Weights of a small GPT-style language model, trained from scratch on English Wikipedia.
Architecture: LayerNorm before each block, biases.
Training: a variant of SOAP for these matrices, 2726 steps.
Each number is 200 + 30 x the weight over the matrix's rms, rounded and kept within 0 to 999. Layers, rows and columns count from 0.

# layer 9 attention value, 256x256, rms 0.0744, rows 128-182, columns 128-191
202,206,171,204,195,207,256,182,221,177,186,140,234,202,200,218,158,246,191,194,250,217,183,214,191,182,221,170,209,235,187,244,231,247,246,158,227,177,234,203,198,178,211,202,169,155,155,190,207,217,203,224,218,212,194,205,180,193,227,163,235,175,202,233
168,219,242,167,194,193,185,204,225,201,209,221,251,205,251,247,154,200,197,188,176,139,209,196,222,179,210,231,213,268,226,178,217,175,216,187,180,174,180,212,215,213,229,192,196,177,205,195,196,201,208,201,199,208,240,193,231,188,202,234,190,185,175,196
213,205,207,199,184,200,205,184,221,189,196,181,189,233,226,233,241,212,172,175,204,213,209,124,202,157,192,192,219,178,234,184,229,171,206,213,213,206,228,212,250,156,205,200,193,228,182,171,191,218,180,223,242,218,204,220,202,208,206,226,222,129,247,225
235,241,242,219,181,194,223,166,161,182,208,201,176,189,185,168,158,198,243,220,185,188,184,208,188,160,201,202,209,208,199,227,207,161,203,207,208,226,139,143,209,213,201,216,205,181,253,210,244,215,184,177,144,184,167,169,217,254,188,195,200,239,187,191
211,166,200,193,159,216,242,232,178,200,264,200,240,214,176,203,264,197,260,178,212,183,236,219,229,213,248,214,165,178,238,192,181,209,187,200,215,202,213,191,181,196,154,236,243,198,192,180,209,203,194,197,175,182,212,202,186,178,224,220,211,187,178,210
243,172,142,262,167,220,221,193,179,196,244,161,249,215,203,221,207,154,216,210,141,197,190,162,200,165,180,246,176,163,185,195,176,171,195,224,215,210,215,198,214,263,234,186,200,154,171,238,229,220,189,213,183,193,226,200,201,247,203,209,150,189,237,171
252,218,179,217,236,222,231,231,208,193,169,190,157,169,208,147,223,198,150,204,216,189,194,174,206,193,196,228,158,169,217,198,174,194,161,156,179,212,148,166,181,199,203,230,193,190,146,234,192,234,177,225,222,199,214,252,128,185,192,194,184,196,217,200
202,214,213,178,242,181,201,184,193,151,180,208,154,216,140,178,197,164,195,240,243,216,207,191,160,183,188,225,196,231,225,210,215,160,155,200,192,211,178,151,210,272,232,172,178,164,148,195,176,199,178,196,193,198,151,243,204,212,152,180,194,193,247,203
237,217,222,247,205,239,217,183,232,232,260,241,206,168,141,137,223,204,243,205,171,179,219,183,202,148,210,224,177,177,212,214,183,189,238,238,234,211,200,186,211,192,181,210,204,191,195,176,237,225,182,194,233,216,171,181,216,213,215,231,213,180,147,212
158,172,181,239,222,198,223,221,225,195,195,226,223,161,182,166,195,201,190,189,186,164,215,233,208,216,216,184,199,277,174,210,233,203,170,155,132,210,205,215,189,172,162,169,180,178,205,161,178,224,218,119,219,235,210,195,153,190,219,217,220,252,188,200
200,179,192,203,194,267,229,160,226,212,240,202,129,137,153,157,193,195,191,192,165,192,231,203,195,200,217,197,213,220,216,211,194,239,189,216,223,239,226,182,243,215,192,202,176,227,194,235,212,233,212,178,188,221,205,184,177,174,210,212,178,222,188,176
186,204,225,161,175,233,247,194,223,173,213,215,173,223,214,176,169,204,194,195,218,179,154,206,203,137,190,184,235,214,204,287,136,100,189,187,146,224,178,189,214,245,193,222,236,123,150,198,228,210,230,185,225,221,193,232,181,187,220,205,203,195,242,226
203,205,215,218,226,166,196,224,209,241,207,199,232,217,178,200,244,225,190,180,174,193,210,161,203,264,194,252,175,195,193,183,189,177,110,159,219,189,193,230,193,190,248,208,207,165,205,178,235,206,180,210,203,202,232,171,281,188,232,197,186,186,221,128
196,256,182,192,189,187,243,252,190,184,206,213,197,236,230,212,196,179,203,232,172,213,200,162,222,245,120,228,235,155,218,186,133,192,180,207,206,166,196,197,200,206,182,243,185,206,155,181,212,157,193,164,243,248,204,221,205,225,222,201,222,195,212,172
229,161,232,229,208,161,219,220,194,220,176,241,169,176,195,196,185,168,234,215,198,112,217,239,202,136,218,190,229,155,188,204,220,206,146,237,221,233,220,217,280,165,161,195,229,236,228,242,200,176,172,125,173,215,166,192,201,215,186,207,237,226,145,245
180,201,236,176,242,245,207,230,202,228,203,221,189,213,228,169,183,173,234,168,176,186,259,233,190,173,186,241,226,212,209,173,172,178,220,213,220,224,215,192,180,155,153,158,189,203,210,222,187,202,202,226,199,210,127,311,225,226,221,219,245,152,213,211
218,194,223,259,146,222,178,136,185,204,220,212,155,182,201,179,218,199,238,170,238,197,186,193,205,238,217,194,206,186,178,266,202,189,170,153,150,202,180,197,212,209,211,180,227,172,212,194,238,185,224,172,201,225,220,210,178,159,215,177,178,273,169,172
176,232,155,191,281,181,233,221,204,228,177,208,218,192,211,237,249,233,206,182,228,200,209,196,196,218,163,193,186,171,223,159,215,227,188,264,229,192,175,211,177,222,180,243,221,222,208,232,208,189,229,193,209,169,228,159,178,158,204,205,217,232,215,199
193,206,178,226,212,198,162,180,203,191,157,249,151,234,221,202,188,196,189,226,192,191,181,224,233,207,190,196,254,261,193,200,203,203,212,177,265,239,217,198,185,179,218,185,199,176,319,244,151,257,201,212,201,221,219,213,155,218,268,198,189,217,166,150
205,249,210,216,165,204,231,185,242,162,236,172,184,192,157,229,234,195,203,180,153,197,194,160,210,194,225,220,177,202,233,198,157,185,181,182,193,184,194,184,235,228,196,204,176,173,186,204,220,237,215,190,178,195,195,181,193,226,215,229,169,219,214,237
206,246,246,195,212,206,228,222,197,188,262,200,191,200,163,247,207,198,226,183,210,203,220,276,166,202,178,184,188,258,187,224,140,182,213,177,213,252,202,179,184,169,150,228,179,191,213,239,213,189,248,175,212,215,180,167,198,186,192,242,237,188,161,196
187,225,192,248,182,219,162,194,232,233,217,175,155,151,173,206,181,245,141,231,195,251,214,178,234,171,199,229,165,215,234,217,153,222,222,164,230,183,165,218,174,187,250,170,187,232,153,227,219,215,158,189,135,214,199,197,201,130,260,210,231,209,170,201
232,246,263,210,141,192,232,234,198,189,141,166,201,215,179,188,191,187,215,186,187,185,171,154,196,257,182,211,108,175,235,212,218,219,179,175,197,167,239,196,246,219,231,204,213,200,169,224,208,209,217,220,234,227,214,191,207,175,184,203,195,204,180,243
193,198,222,211,206,208,218,184,231,198,198,225,260,182,195,240,266,166,210,234,202,188,221,192,158,186,127,188,175,206,200,182,205,171,165,214,222,210,201,244,233,235,197,165,243,182,156,203,197,241,190,228,161,207,174,217,184,230,212,170,198,247,198,233
235,148,179,203,180,145,209,203,178,196,220,183,217,222,218,215,220,179,190,250,134,193,209,145,211,236,215,228,198,143,201,223,153,193,139,144,223,196,171,228,215,172,201,212,201,180,157,223,229,179,175,184,216,220,245,164,208,212,168,206,222,190,191,179
173,180,225,221,195,292,164,178,206,184,220,245,235,172,216,165,167,182,186,249,181,196,168,214,205,134,202,197,252,216,239,240,179,210,186,209,225,154,194,221,211,196,182,198,209,189,256,156,164,220,215,234,173,158,197,225,164,199,222,241,206,202,160,215
222,215,177,176,180,190,194,259,144,164,224,194,198,229,177,192,237,199,269,148,163,131,203,166,238,193,167,228,220,192,144,217,226,201,212,195,218,229,209,241,163,191,226,209,196,170,226,189,163,207,206,241,159,240,199,204,203,191,232,210,221,208,162,212
189,193,217,205,176,209,202,225,177,159,143,163,168,224,186,198,157,231,175,207,203,235,148,217,255,191,205,201,153,209,249,197,144,144,197,177,190,161,206,154,202,199,196,230,184,194,181,198,148,238,281,223,262,194,204,123,174,209,190,196,194,207,167,219
186,135,156,233,234,223,235,200,218,249,218,214,223,165,191,201,228,214,168,141,185,188,243,201,197,177,213,232,202,227,217,176,181,158,216,223,210,175,202,237,157,191,211,204,191,194,202,156,236,200,241,245,195,194,191,159,188,154,196,239,265,180,216,194
168,234,203,193,185,200,196,176,218,245,215,168,222,195,261,189,180,205,186,205,276,231,164,237,250,215,219,207,210,192,234,191,224,264,247,179,219,148,152,173,197,196,225,219,215,187,182,152,191,186,193,198,172,210,184,260,231,214,255,157,226,208,212,204
178,225,255,207,197,174,218,196,177,220,203,220,202,191,158,214,201,218,195,224,226,173,167,176,206,224,228,216,193,189,189,211,249,177,201,153,183,175,183,180,250,242,218,194,261,171,209,194,173,221,165,211,176,213,256,175,235,174,185,194,157,159,198,193
189,232,244,218,167,168,232,187,226,183,147,172,194,163,184,217,153,152,148,202,252,220,222,192,182,208,229,193,147,214,200,268,182,198,224,158,169,187,198,200,232,178,208,169,170,187,234,200,237,189,201,199,186,211,179,181,177,206,210,192,208,264,220,212
172,216,186,172,216,233,214,205,202,209,179,195,133,247,190,250,208,280,148,156,228,219,155,138,193,235,178,234,178,132,200,177,185,189,151,194,189,267,153,170,173,227,255,216,209,218,167,213,210,247,237,169,195,221,218,234,203,200,245,186,162,197,259,194
226,222,220,180,191,166,196,188,163,218,190,219,164,162,227,156,222,174,196,213,200,221,181,188,174,234,209,220,207,136,188,200,173,199,223,120,168,209,155,169,200,179,221,217,165,203,238,271,183,200,192,213,167,185,182,234,195,148,194,208,171,194,162,157
209,219,244,222,154,213,211,215,220,212,196,190,186,221,166,183,221,98,183,221,254,249,185,214,175,186,178,199,188,160,177,196,172,213,216,209,219,207,237,215,212,195,180,193,205,223,166,206,196,211,223,206,230,178,198,243,214,154,195,200,227,160,192,206
164,190,206,171,221,277,176,215,173,175,222,257,215,209,177,206,164,186,181,223,155,168,174,209,215,101,178,213,170,239,256,231,205,154,260,222,167,233,234,177,170,231,183,172,183,209,215,213,196,245,254,186,153,195,206,208,187,209,198,241,178,201,172,199
180,153,184,196,218,219,142,203,234,192,198,243,241,198,183,183,212,226,200,223,219,205,226,189,219,216,169,189,171,201,220,149,198,223,210,195,161,212,192,204,240,200,198,195,221,179,242,152,163,198,199,163,187,195,230,229,197,170,185,184,192,151,186,224
184,204,249,174,172,212,233,201,179,203,218,183,215,179,219,185,199,194,207,203,202,219,211,226,173,220,194,149,175,213,255,127,250,183,250,168,235,189,255,192,206,201,187,231,180,235,224,192,229,205,218,216,154,192,200,159,247,236,208,242,194,198,178,202
199,220,192,191,233,266,204,221,200,250,134,213,202,260,194,185,206,203,213,215,203,214,193,201,181,147,201,145,194,220,158,194,223,224,183,165,181,233,241,226,189,191,258,209,257,238,236,205,229,254,186,199,189,192,244,215,178,163,213,176,214,198,177,164
211,198,191,227,219,216,157,226,231,233,209,195,209,181,242,205,171,209,198,207,169,186,222,164,217,229,220,237,208,152,194,205,217,248,160,177,214,188,154,236,266,195,217,185,187,209,171,262,234,203,156,148,158,210,191,222,95,166,225,208,192,191,232,221
214,186,142,164,220,184,194,215,235,221,216,226,206,236,230,176,158,262,234,180,225,196,233,210,239,237,195,195,192,169,250,177,202,135,185,195,222,216,185,200,203,172,180,192,202,225,235,187,204,211,191,183,206,220,245,235,190,127,232,167,180,204,192,196
211,226,195,250,195,216,186,182,227,176,198,176,201,220,173,228,160,187,210,225,133,163,243,192,229,236,223,229,233,200,255,228,179,206,203,147,196,133,188,178,183,225,257,194,146,185,160,208,232,150,189,203,227,232,258,176,215,200,226,219,206,193,180,172
230,204,190,168,220,163,170,207,224,218,210,213,256,178,199,184,218,222,191,140,241,169,203,156,207,187,166,202,173,170,236,118,233,202,175,233,210,214,170,206,181,192,234,184,176,253,194,204,189,185,228,200,183,217,196,157,209,183,236,169,183,194,256,216
217,218,179,150,217,150,180,190,194,176,204,176,222,211,205,199,254,239,199,195,145,196,224,207,207,178,210,264,178,199,228,172,265,236,174,187,181,225,198,214,230,180,220,174,166,218,254,151,246,225,167,137,170,251,174,195,178,237,246,196,220,198,186,237
204,196,199,208,200,201,163,126,221,187,228,161,222,157,213,218,221,222,193,231,194,194,176,172,232,237,205,253,227,177,216,209,181,196,229,132,203,218,252,215,213,168,202,153,214,189,225,199,288,170,228,194,195,196,238,267,142,139,191,225,147,168,250,240
229,180,229,237,240,176,278,229,183,170,235,199,203,161,184,197,200,190,246,213,129,192,246,221,229,209,207,221,201,194,215,202,214,211,188,196,197,234,217,205,150,189,133,260,175,193,164,210,207,204,189,178,202,192,156,199,172,266,233,153,234,221,204,235
214,192,184,220,213,148,172,175,204,168,220,207,230,191,240,236,202,224,181,227,158,208,155,161,228,167,244,158,195,193,203,189,193,223,222,308,171,220,185,225,223,186,191,217,175,170,242,192,196,233,215,237,168,167,187,120,170,269,181,209,211,186,206,262
209,221,216,239,192,254,226,238,144,138,250,183,221,177,233,190,142,217,167,113,144,141,204,192,243,188,181,180,232,177,196,225,160,128,186,218,263,187,176,205,191,224,235,274,216,224,191,302,202,225,243,194,160,248,221,162,165,193,177,169,251,217,259,156
189,208,154,206,198,211,176,233,216,225,249,207,170,167,150,159,180,159,213,224,215,235,237,205,180,159,229,190,259,186,172,182,192,224,142,236,242,172,234,183,233,190,224,190,184,244,175,231,216,209,168,155,180,246,207,182,237,200,202,178,244,217,151,173
218,196,222,242,196,182,190,174,225,153,189,195,242,202,207,228,195,253,198,179,191,229,197,205,221,166,256,169,209,214,252,149,243,203,246,213,158,169,218,217,240,172,211,190,191,215,231,166,156,184,216,220,165,194,246,213,174,237,172,173,223,229,173,200
235,211,185,206,169,186,209,175,169,186,178,201,177,155,137,189,255,221,238,234,153,201,214,192,186,213,221,164,246,258,185,202,232,227,161,188,217,203,206,217,188,216,211,243,194,236,168,213,176,196,183,197,131,214,170,172,264,245,140,148,194,218,187,239
211,170,210,232,166,190,227,172,244,230,224,188,212,139,254,240,211,183,214,203,215,203,162,179,205,223,146,198,157,239,164,204,197,164,192,202,177,237,166,222,234,273,175,182,261,149,173,201,239,194,236,193,142,182,222,194,187,154,182,151,203,195,240,217
194,221,185,147,203,211,163,251,169,167,171,191,187,217,189,194,149,249,177,155,237,207,190,228,217,157,212,135,179,249,235,188,232,166,238,207,187,217,200,206,170,186,205,202,195,186,149,168,191,252,213,213,229,201,222,193,178,217,208,177,216,194,216,236
204,192,173,152,201,205,202,226,181,191,213,224,230,243,261,209,181,256,207,193,238,185,197,192,168,209,173,259,146,187,215,229,182,207,204,200,208,232,164,276,157,215,255,142,181,198,233,189,154,223,239,210,197,160,256,182,188,138,199,188,148,209,211,152
205,228,200,217,199,145,247,199,216,192,231,171,182,194,222,198,206,184,192,220,210,233,212,248,195,193,176,187,164,223,199,176,196,163,177,194,215,199,174,182,184,186,185,198,239,227,214,231,229,149,171,143,201,164,193,222,240,201,201,180,200,212,194,185
# layer 9 attention output (transposed), 256x256, rms 0.0604, rows 128-181, columns 128-191
164,171,210,187,175,214,227,186,193,167,201,224,162,209,185,168,193,167,246,218,168,218,181,215,244,209,205,207,222,210,237,218,187,212,196,194,234,210,160,216,158,245,218,248,143,191,207,241,155,164,163,183,222,209,173,196,162,241,185,213,238,199,115,216
215,175,193,195,178,183,212,197,201,242,187,225,235,209,220,168,223,131,154,245,194,206,188,179,174,193,244,205,226,200,217,195,175,207,174,229,209,234,217,179,170,210,235,235,204,223,180,199,254,189,142,174,191,251,195,217,210,185,216,159,181,155,196,243
215,172,186,198,209,212,227,197,251,119,180,231,174,203,222,229,151,211,212,181,219,174,199,215,218,192,189,221,170,205,155,236,185,176,198,142,170,183,189,207,188,248,182,200,190,180,193,208,190,211,197,187,182,165,184,242,179,188,198,205,170,197,186,274
206,244,213,193,208,185,224,226,169,178,216,221,239,169,189,211,164,209,214,161,223,226,217,207,173,205,214,193,258,203,190,199,185,209,166,179,203,229,188,180,188,160,197,203,211,211,182,209,187,192,207,168,206,212,184,208,199,204,178,232,141,137,244,215
174,180,173,160,192,250,166,228,189,244,198,170,179,189,217,148,208,178,193,253,176,224,195,198,178,202,214,260,241,198,205,195,228,232,239,171,186,173,186,223,218,226,208,238,164,221,226,219,208,152,223,186,229,200,203,203,211,183,209,263,177,253,192,210
231,207,214,185,183,182,192,188,247,204,178,209,217,155,195,195,185,231,179,176,197,175,191,209,245,188,221,177,201,169,152,198,256,226,173,210,239,207,237,186,211,215,189,202,228,201,184,227,202,218,214,221,266,201,154,224,182,169,224,212,194,252,196,185
202,192,182,231,220,229,215,224,233,127,238,242,198,199,192,171,186,202,243,208,180,188,166,178,158,172,195,177,178,174,172,218,228,168,214,217,237,215,200,257,221,265,153,182,164,217,234,182,203,130,212,163,193,163,219,270,216,192,190,178,202,157,252,158
155,196,141,209,162,205,244,152,206,207,250,200,234,160,190,194,204,221,203,210,184,226,191,231,183,209,204,186,205,172,152,200,196,209,164,175,242,197,148,237,262,162,202,183,161,209,189,219,202,233,231,204,158,180,172,176,224,232,239,220,174,221,147,159
163,211,168,248,182,230,175,164,170,171,179,270,191,209,204,195,194,154,187,170,230,214,206,191,225,187,242,196,229,215,192,118,173,218,173,210,215,187,165,175,209,199,231,236,228,210,206,293,115,179,213,231,223,190,192,225,201,194,185,173,208,218,202,189
196,246,225,152,197,221,210,229,229,207,202,211,184,186,193,219,187,161,195,223,238,159,203,181,226,170,254,221,179,171,200,195,170,188,205,222,172,176,231,176,177,231,211,204,195,209,234,166,248,210,189,246,203,198,228,186,199,203,209,131,209,179,263,223
193,226,218,152,168,163,229,178,155,225,201,205,261,275,228,255,162,232,220,167,165,176,238,212,156,177,192,200,198,225,176,223,204,187,254,217,231,203,226,203,196,204,186,183,166,176,192,239,209,147,200,216,182,154,205,223,220,221,226,167,202,151,157,201
207,189,143,229,225,184,181,167,202,209,234,194,212,209,202,210,205,169,223,208,208,207,191,175,214,193,183,218,172,170,210,208,180,185,182,146,213,188,250,227,183,232,201,238,181,214,220,185,182,212,190,186,172,220,210,174,191,198,164,181,246,205,238,224
268,219,121,234,209,170,231,220,290,230,197,184,193,229,215,237,227,237,111,219,238,152,161,120,180,215,210,168,181,183,176,180,192,191,226,204,169,196,216,149,219,170,232,218,179,247,236,222,216,207,203,193,141,197,126,177,194,207,178,172,146,274,243,170
200,178,229,204,219,174,182,163,184,203,236,185,203,264,228,215,211,200,230,240,219,266,156,169,201,226,200,185,138,215,189,158,239,211,227,213,213,247,210,170,243,179,169,220,180,180,182,233,234,182,158,183,226,176,156,214,204,139,129,255,179,216,222,230
187,189,168,197,206,220,210,249,213,184,206,243,251,210,252,203,194,207,218,228,211,168,221,257,221,225,183,169,157,258,237,221,156,187,174,212,245,177,206,191,206,257,189,211,214,212,188,171,201,233,217,202,220,157,265,175,146,248,151,196,182,155,197,231
239,169,183,162,186,204,149,210,258,223,275,202,273,188,225,229,209,208,196,207,208,172,215,185,218,216,212,165,205,235,164,143,178,175,188,207,241,229,177,211,202,181,192,226,151,225,195,202,208,186,184,153,219,218,154,183,188,212,177,191,157,191,216,215
183,268,231,171,181,196,195,221,197,198,197,200,235,219,241,170,134,198,150,179,160,247,202,224,185,143,131,182,204,183,177,194,212,183,205,215,158,195,188,212,194,216,198,264,188,217,227,238,192,240,184,223,201,188,224,187,219,237,131,225,206,191,226,188
167,231,186,255,179,210,136,169,176,210,187,154,169,200,218,226,211,178,199,162,235,185,185,210,147,204,189,241,192,153,205,202,199,203,227,200,154,178,201,173,265,223,206,200,186,186,198,205,206,210,199,180,214,240,240,224,196,175,175,280,219,173,186,200
210,168,208,161,191,169,235,187,224,265,276,192,148,214,206,249,252,242,172,193,190,224,194,182,166,168,189,171,274,170,237,168,239,206,156,229,171,171,217,227,171,159,213,193,269,199,150,161,183,155,236,189,180,211,213,242,212,184,155,171,221,188,212,246
201,166,137,202,183,182,209,149,188,216,209,209,218,189,219,185,193,223,200,209,198,182,177,214,176,205,193,174,192,213,217,207,202,221,221,242,208,158,187,183,193,217,217,205,231,216,211,257,216,182,198,259,230,188,224,201,227,151,185,216,216,198,200,182
138,255,228,180,199,181,161,220,233,228,206,182,193,219,200,179,222,124,185,176,198,187,211,210,195,224,199,198,236,165,210,182,184,139,250,253,156,171,191,238,205,249,193,246,215,206,207,223,172,191,199,218,205,206,205,216,190,238,212,175,208,210,213,174
204,220,206,206,225,147,196,215,255,201,170,171,193,187,147,203,209,186,230,184,220,147,209,211,207,232,206,178,194,203,180,239,203,236,214,180,193,157,178,170,194,248,197,210,175,194,219,221,180,183,176,220,209,173,203,231,167,248,189,174,155,203,221,202
255,139,165,163,213,164,222,219,210,194,237,238,235,210,212,233,211,199,247,207,200,137,259,243,209,159,202,234,233,206,158,252,177,169,248,225,162,265,200,198,158,195,208,244,178,174,168,213,176,168,181,157,192,230,166,233,235,206,172,187,173,227,178,185
218,208,163,176,162,243,209,215,193,197,203,244,155,263,241,166,228,212,182,159,187,171,177,196,211,184,228,224,177,158,180,200,205,180,257,193,202,186,145,161,208,172,227,257,189,211,167,218,170,140,149,178,108,238,167,141,180,224,176,175,133,219,206,236
209,201,233,155,199,211,254,164,232,152,207,216,170,209,177,132,213,165,168,199,187,199,216,190,255,247,216,225,207,234,203,212,234,218,211,241,191,150,231,191,201,200,203,226,240,202,197,185,188,196,243,210,177,185,197,205,171,197,110,214,181,203,218,275
192,169,248,165,192,169,236,196,187,261,210,215,181,186,202,171,150,164,159,197,235,219,245,205,216,158,207,209,193,216,209,212,240,169,233,225,205,170,208,218,201,235,195,218,186,169,206,235,222,173,177,157,182,229,215,201,194,203,214,218,202,188,221,206
221,151,171,193,191,236,151,244,217,174,199,196,225,196,204,222,184,267,171,276,203,189,168,251,185,155,255,197,181,179,203,250,205,217,158,218,192,185,150,174,231,233,207,248,201,238,221,170,205,209,231,168,230,199,160,206,159,209,209,168,162,194,212,168
189,214,189,225,228,212,241,325,192,186,199,182,173,252,149,169,202,173,225,273,201,189,231,200,155,169,143,163,177,216,150,220,208,194,233,174,217,210,261,225,213,196,193,212,206,172,246,227,143,197,199,232,218,230,164,198,203,212,212,211,205,173,200,191
152,165,283,179,169,208,139,166,183,222,192,195,226,204,204,194,214,181,226,206,204,214,182,230,192,187,245,206,201,169,193,169,231,204,219,207,192,201,186,173,239,235,249,200,183,244,172,196,218,231,157,188,173,177,230,212,200,213,199,179,203,175,254,184
186,204,172,184,209,248,183,184,174,227,118,157,242,222,148,156,152,152,182,238,240,193,216,217,179,191,211,176,233,219,245,214,215,154,234,245,255,201,236,160,206,245,216,171,224,166,167,247,213,173,184,190,214,178,221,221,180,174,200,181,166,185,151,181
188,228,195,246,181,228,206,183,250,147,204,174,216,217,228,192,200,213,180,164,214,193,201,191,209,197,207,196,221,173,194,187,212,220,197,206,175,156,165,183,195,169,223,137,183,218,201,169,187,209,174,210,248,199,275,228,214,174,228,208,193,232,194,220
200,192,175,199,214,234,256,196,195,181,226,255,198,196,167,211,256,219,225,265,156,222,215,219,160,210,242,190,210,198,142,186,164,224,192,227,212,252,201,183,228,206,201,177,210,167,184,143,168,189,173,225,133,233,208,177,227,240,137,236,224,175,203,236
241,200,178,249,197,154,195,185,211,224,205,167,190,200,217,230,185,198,185,225,181,182,137,220,189,216,175,177,188,217,187,191,180,226,227,191,164,193,229,205,200,217,235,123,219,237,191,258,166,204,184,273,224,145,211,187,217,200,224,219,193,183,177,210
205,197,198,273,178,205,253,207,195,148,214,181,226,211,171,185,194,157,234,245,222,190,198,168,209,177,199,199,213,220,180,154,249,198,157,200,230,212,159,206,222,216,211,218,216,165,178,170,210,203,218,163,203,171,182,257,230,211,154,187,230,263,208,190
189,192,152,180,227,236,219,129,230,258,214,196,200,173,169,189,227,209,155,177,150,192,214,201,222,199,250,186,210,201,250,192,169,160,197,198,140,236,194,179,208,200,232,212,215,133,231,215,179,188,218,212,270,221,157,160,183,207,227,212,174,219,269,182
239,195,174,210,180,172,186,211,140,230,225,223,171,181,187,208,194,215,224,205,173,231,150,202,180,205,169,211,190,146,150,171,148,218,201,168,232,187,210,204,160,182,226,183,204,201,237,194,224,207,188,205,263,268,205,224,152,226,226,212,209,140,230,217
190,235,196,184,177,176,186,225,175,213,202,240,155,165,192,235,212,198,209,182,132,212,225,209,226,198,228,185,220,177,205,174,186,170,229,216,180,189,210,222,188,227,247,182,230,209,234,202,215,187,233,210,208,126,227,212,202,206,175,157,231,237,262,195
203,184,194,161,200,224,237,207,215,233,228,236,235,209,149,181,225,235,214,242,156,179,201,154,224,222,181,271,196,246,189,188,192,180,221,208,147,231,103,195,159,183,250,170,183,182,183,235,223,187,191,200,235,250,187,196,172,152,173,142,185,262,204,240
246,190,186,196,149,195,264,181,211,171,224,244,249,119,256,196,196,186,172,208,205,220,209,166,209,208,187,204,212,211,215,224,194,173,183,213,244,242,192,232,205,234,140,169,185,167,162,182,147,219,230,231,142,199,188,211,211,227,271,212,190,248,214,220
205,193,209,164,176,204,189,192,190,221,200,150,168,196,182,225,248,177,270,147,247,212,245,233,245,152,173,156,222,210,225,233,181,187,255,211,201,234,191,237,194,201,152,195,161,217,198,222,200,165,166,188,235,182,218,220,254,214,166,167,201,165,157,196
224,168,234,208,164,201,164,182,164,180,201,139,236,190,251,200,173,153,178,235,233,184,165,202,229,242,194,210,226,168,175,186,232,200,232,211,210,177,211,211,192,148,225,238,206,201,190,213,198,245,255,169,253,241,204,168,173,203,173,181,213,208,220,198
188,209,186,156,231,158,215,184,184,248,197,151,204,156,160,205,148,205,157,168,256,204,213,211,231,209,205,156,195,182,200,280,199,240,197,217,212,229,152,235,263,220,172,162,152,196,229,227,170,179,177,201,162,190,135,194,214,183,157,188,221,217,204,243
186,155,188,201,179,221,205,168,207,204,180,186,221,203,216,149,194,215,193,251,223,139,194,237,171,182,243,229,172,191,221,188,182,204,146,167,217,202,218,153,236,189,261,195,235,227,199,228,232,220,139,223,176,218,169,281,223,174,199,174,185,176,213,183
239,188,235,161,189,212,219,214,225,189,143,229,157,240,241,241,200,155,178,199,206,199,190,199,204,213,186,141,167,196,179,165,198,177,263,194,269,168,208,161,158,186,166,181,197,222,176,216,259,167,168,201,202,188,249,189,205,190,194,274,186,271,189,220
197,183,197,195,188,195,200,210,253,212,154,207,144,196,207,189,224,198,234,166,194,168,201,239,265,178,189,169,195,200,195,185,226,247,177,200,180,144,191,226,175,186,189,162,234,168,175,183,219,195,212,204,162,239,272,162,244,167,192,192,208,205,208,145
236,192,214,210,261,229,180,220,163,204,252,238,236,236,189,168,203,215,162,197,208,158,185,221,221,229,229,219,169,183,179,222,200,196,214,178,243,223,189,201,224,150,187,178,217,206,198,217,215,202,175,232,229,207,187,199,221,201,132,157,229,192,232,171
181,199,215,206,146,190,185,239,210,208,121,183,155,199,213,218,246,204,212,218,181,174,254,216,185,202,172,223,168,193,175,217,206,168,209,203,159,159,228,236,154,185,217,142,244,260,205,199,185,291,191,168,154,169,218,178,169,215,160,217,236,138,187,165
203,178,230,173,257,182,221,142,224,207,229,149,179,233,162,228,253,179,198,212,227,234,181,234,223,230,190,187,188,166,207,197,232,166,174,227,181,209,222,231,235,168,208,185,197,228,198,171,215,204,194,194,236,178,249,231,211,239,204,180,216,119,189,177
193,216,201,164,180,181,209,176,227,244,167,205,187,202,184,270,204,216,171,182,175,200,212,212,203,199,199,157,202,231,238,172,208,194,202,195,200,243,197,141,207,192,184,197,256,157,236,190,179,182,208,224,191,192,185,267,225,259,190,219,204,186,209,196
194,141,172,149,143,195,205,191,177,153,211,190,199,193,152,233,245,207,233,283,224,207,237,222,214,191,122,220,163,241,203,236,206,168,175,194,198,181,191,152,202,176,190,204,194,188,188,217,225,259,201,218,169,201,154,136,245,203,220,227,124,154,205,182
201,257,234,232,222,210,216,209,168,175,203,259,162,240,187,179,229,205,190,161,192,162,231,213,185,232,237,194,178,207,234,221,259,232,164,192,201,168,186,204,169,175,167,148,177,219,205,165,204,185,174,189,261,199,169,157,236,211,190,210,232,192,225,222
228,240,172,228,163,189,201,159,160,206,173,209,211,213,166,202,193,225,221,195,206,163,243,150,192,161,229,198,189,184,210,122,189,190,198,223,194,160,250,184,173,171,256,157,193,197,180,208,177,213,239,183,152,210,181,194,209,228,169,234,204,248,199,185
199,172,219,238,192,140,187,222,188,131,216,148,148,212,204,129,159,220,202,220,185,193,190,230,209,191,181,199,212,221,212,196,215,194,245,147,221,172,179,196,167,207,245,242,197,187,251,185,213,237,239,274,221,229,188,222,195,230,258,199,229,182,186,213
187,229,166,231,198,223,154,204,150,160,166,190,204,166,219,188,250,174,151,235,213,245,172,228,174,196,185,184,152,191,162,214,204,114,187,157,190,223,202,150,155,135,207,210,249,184,209,222,196,253,266,210,212,172,211,221,161,179,247,179,189,217,192,265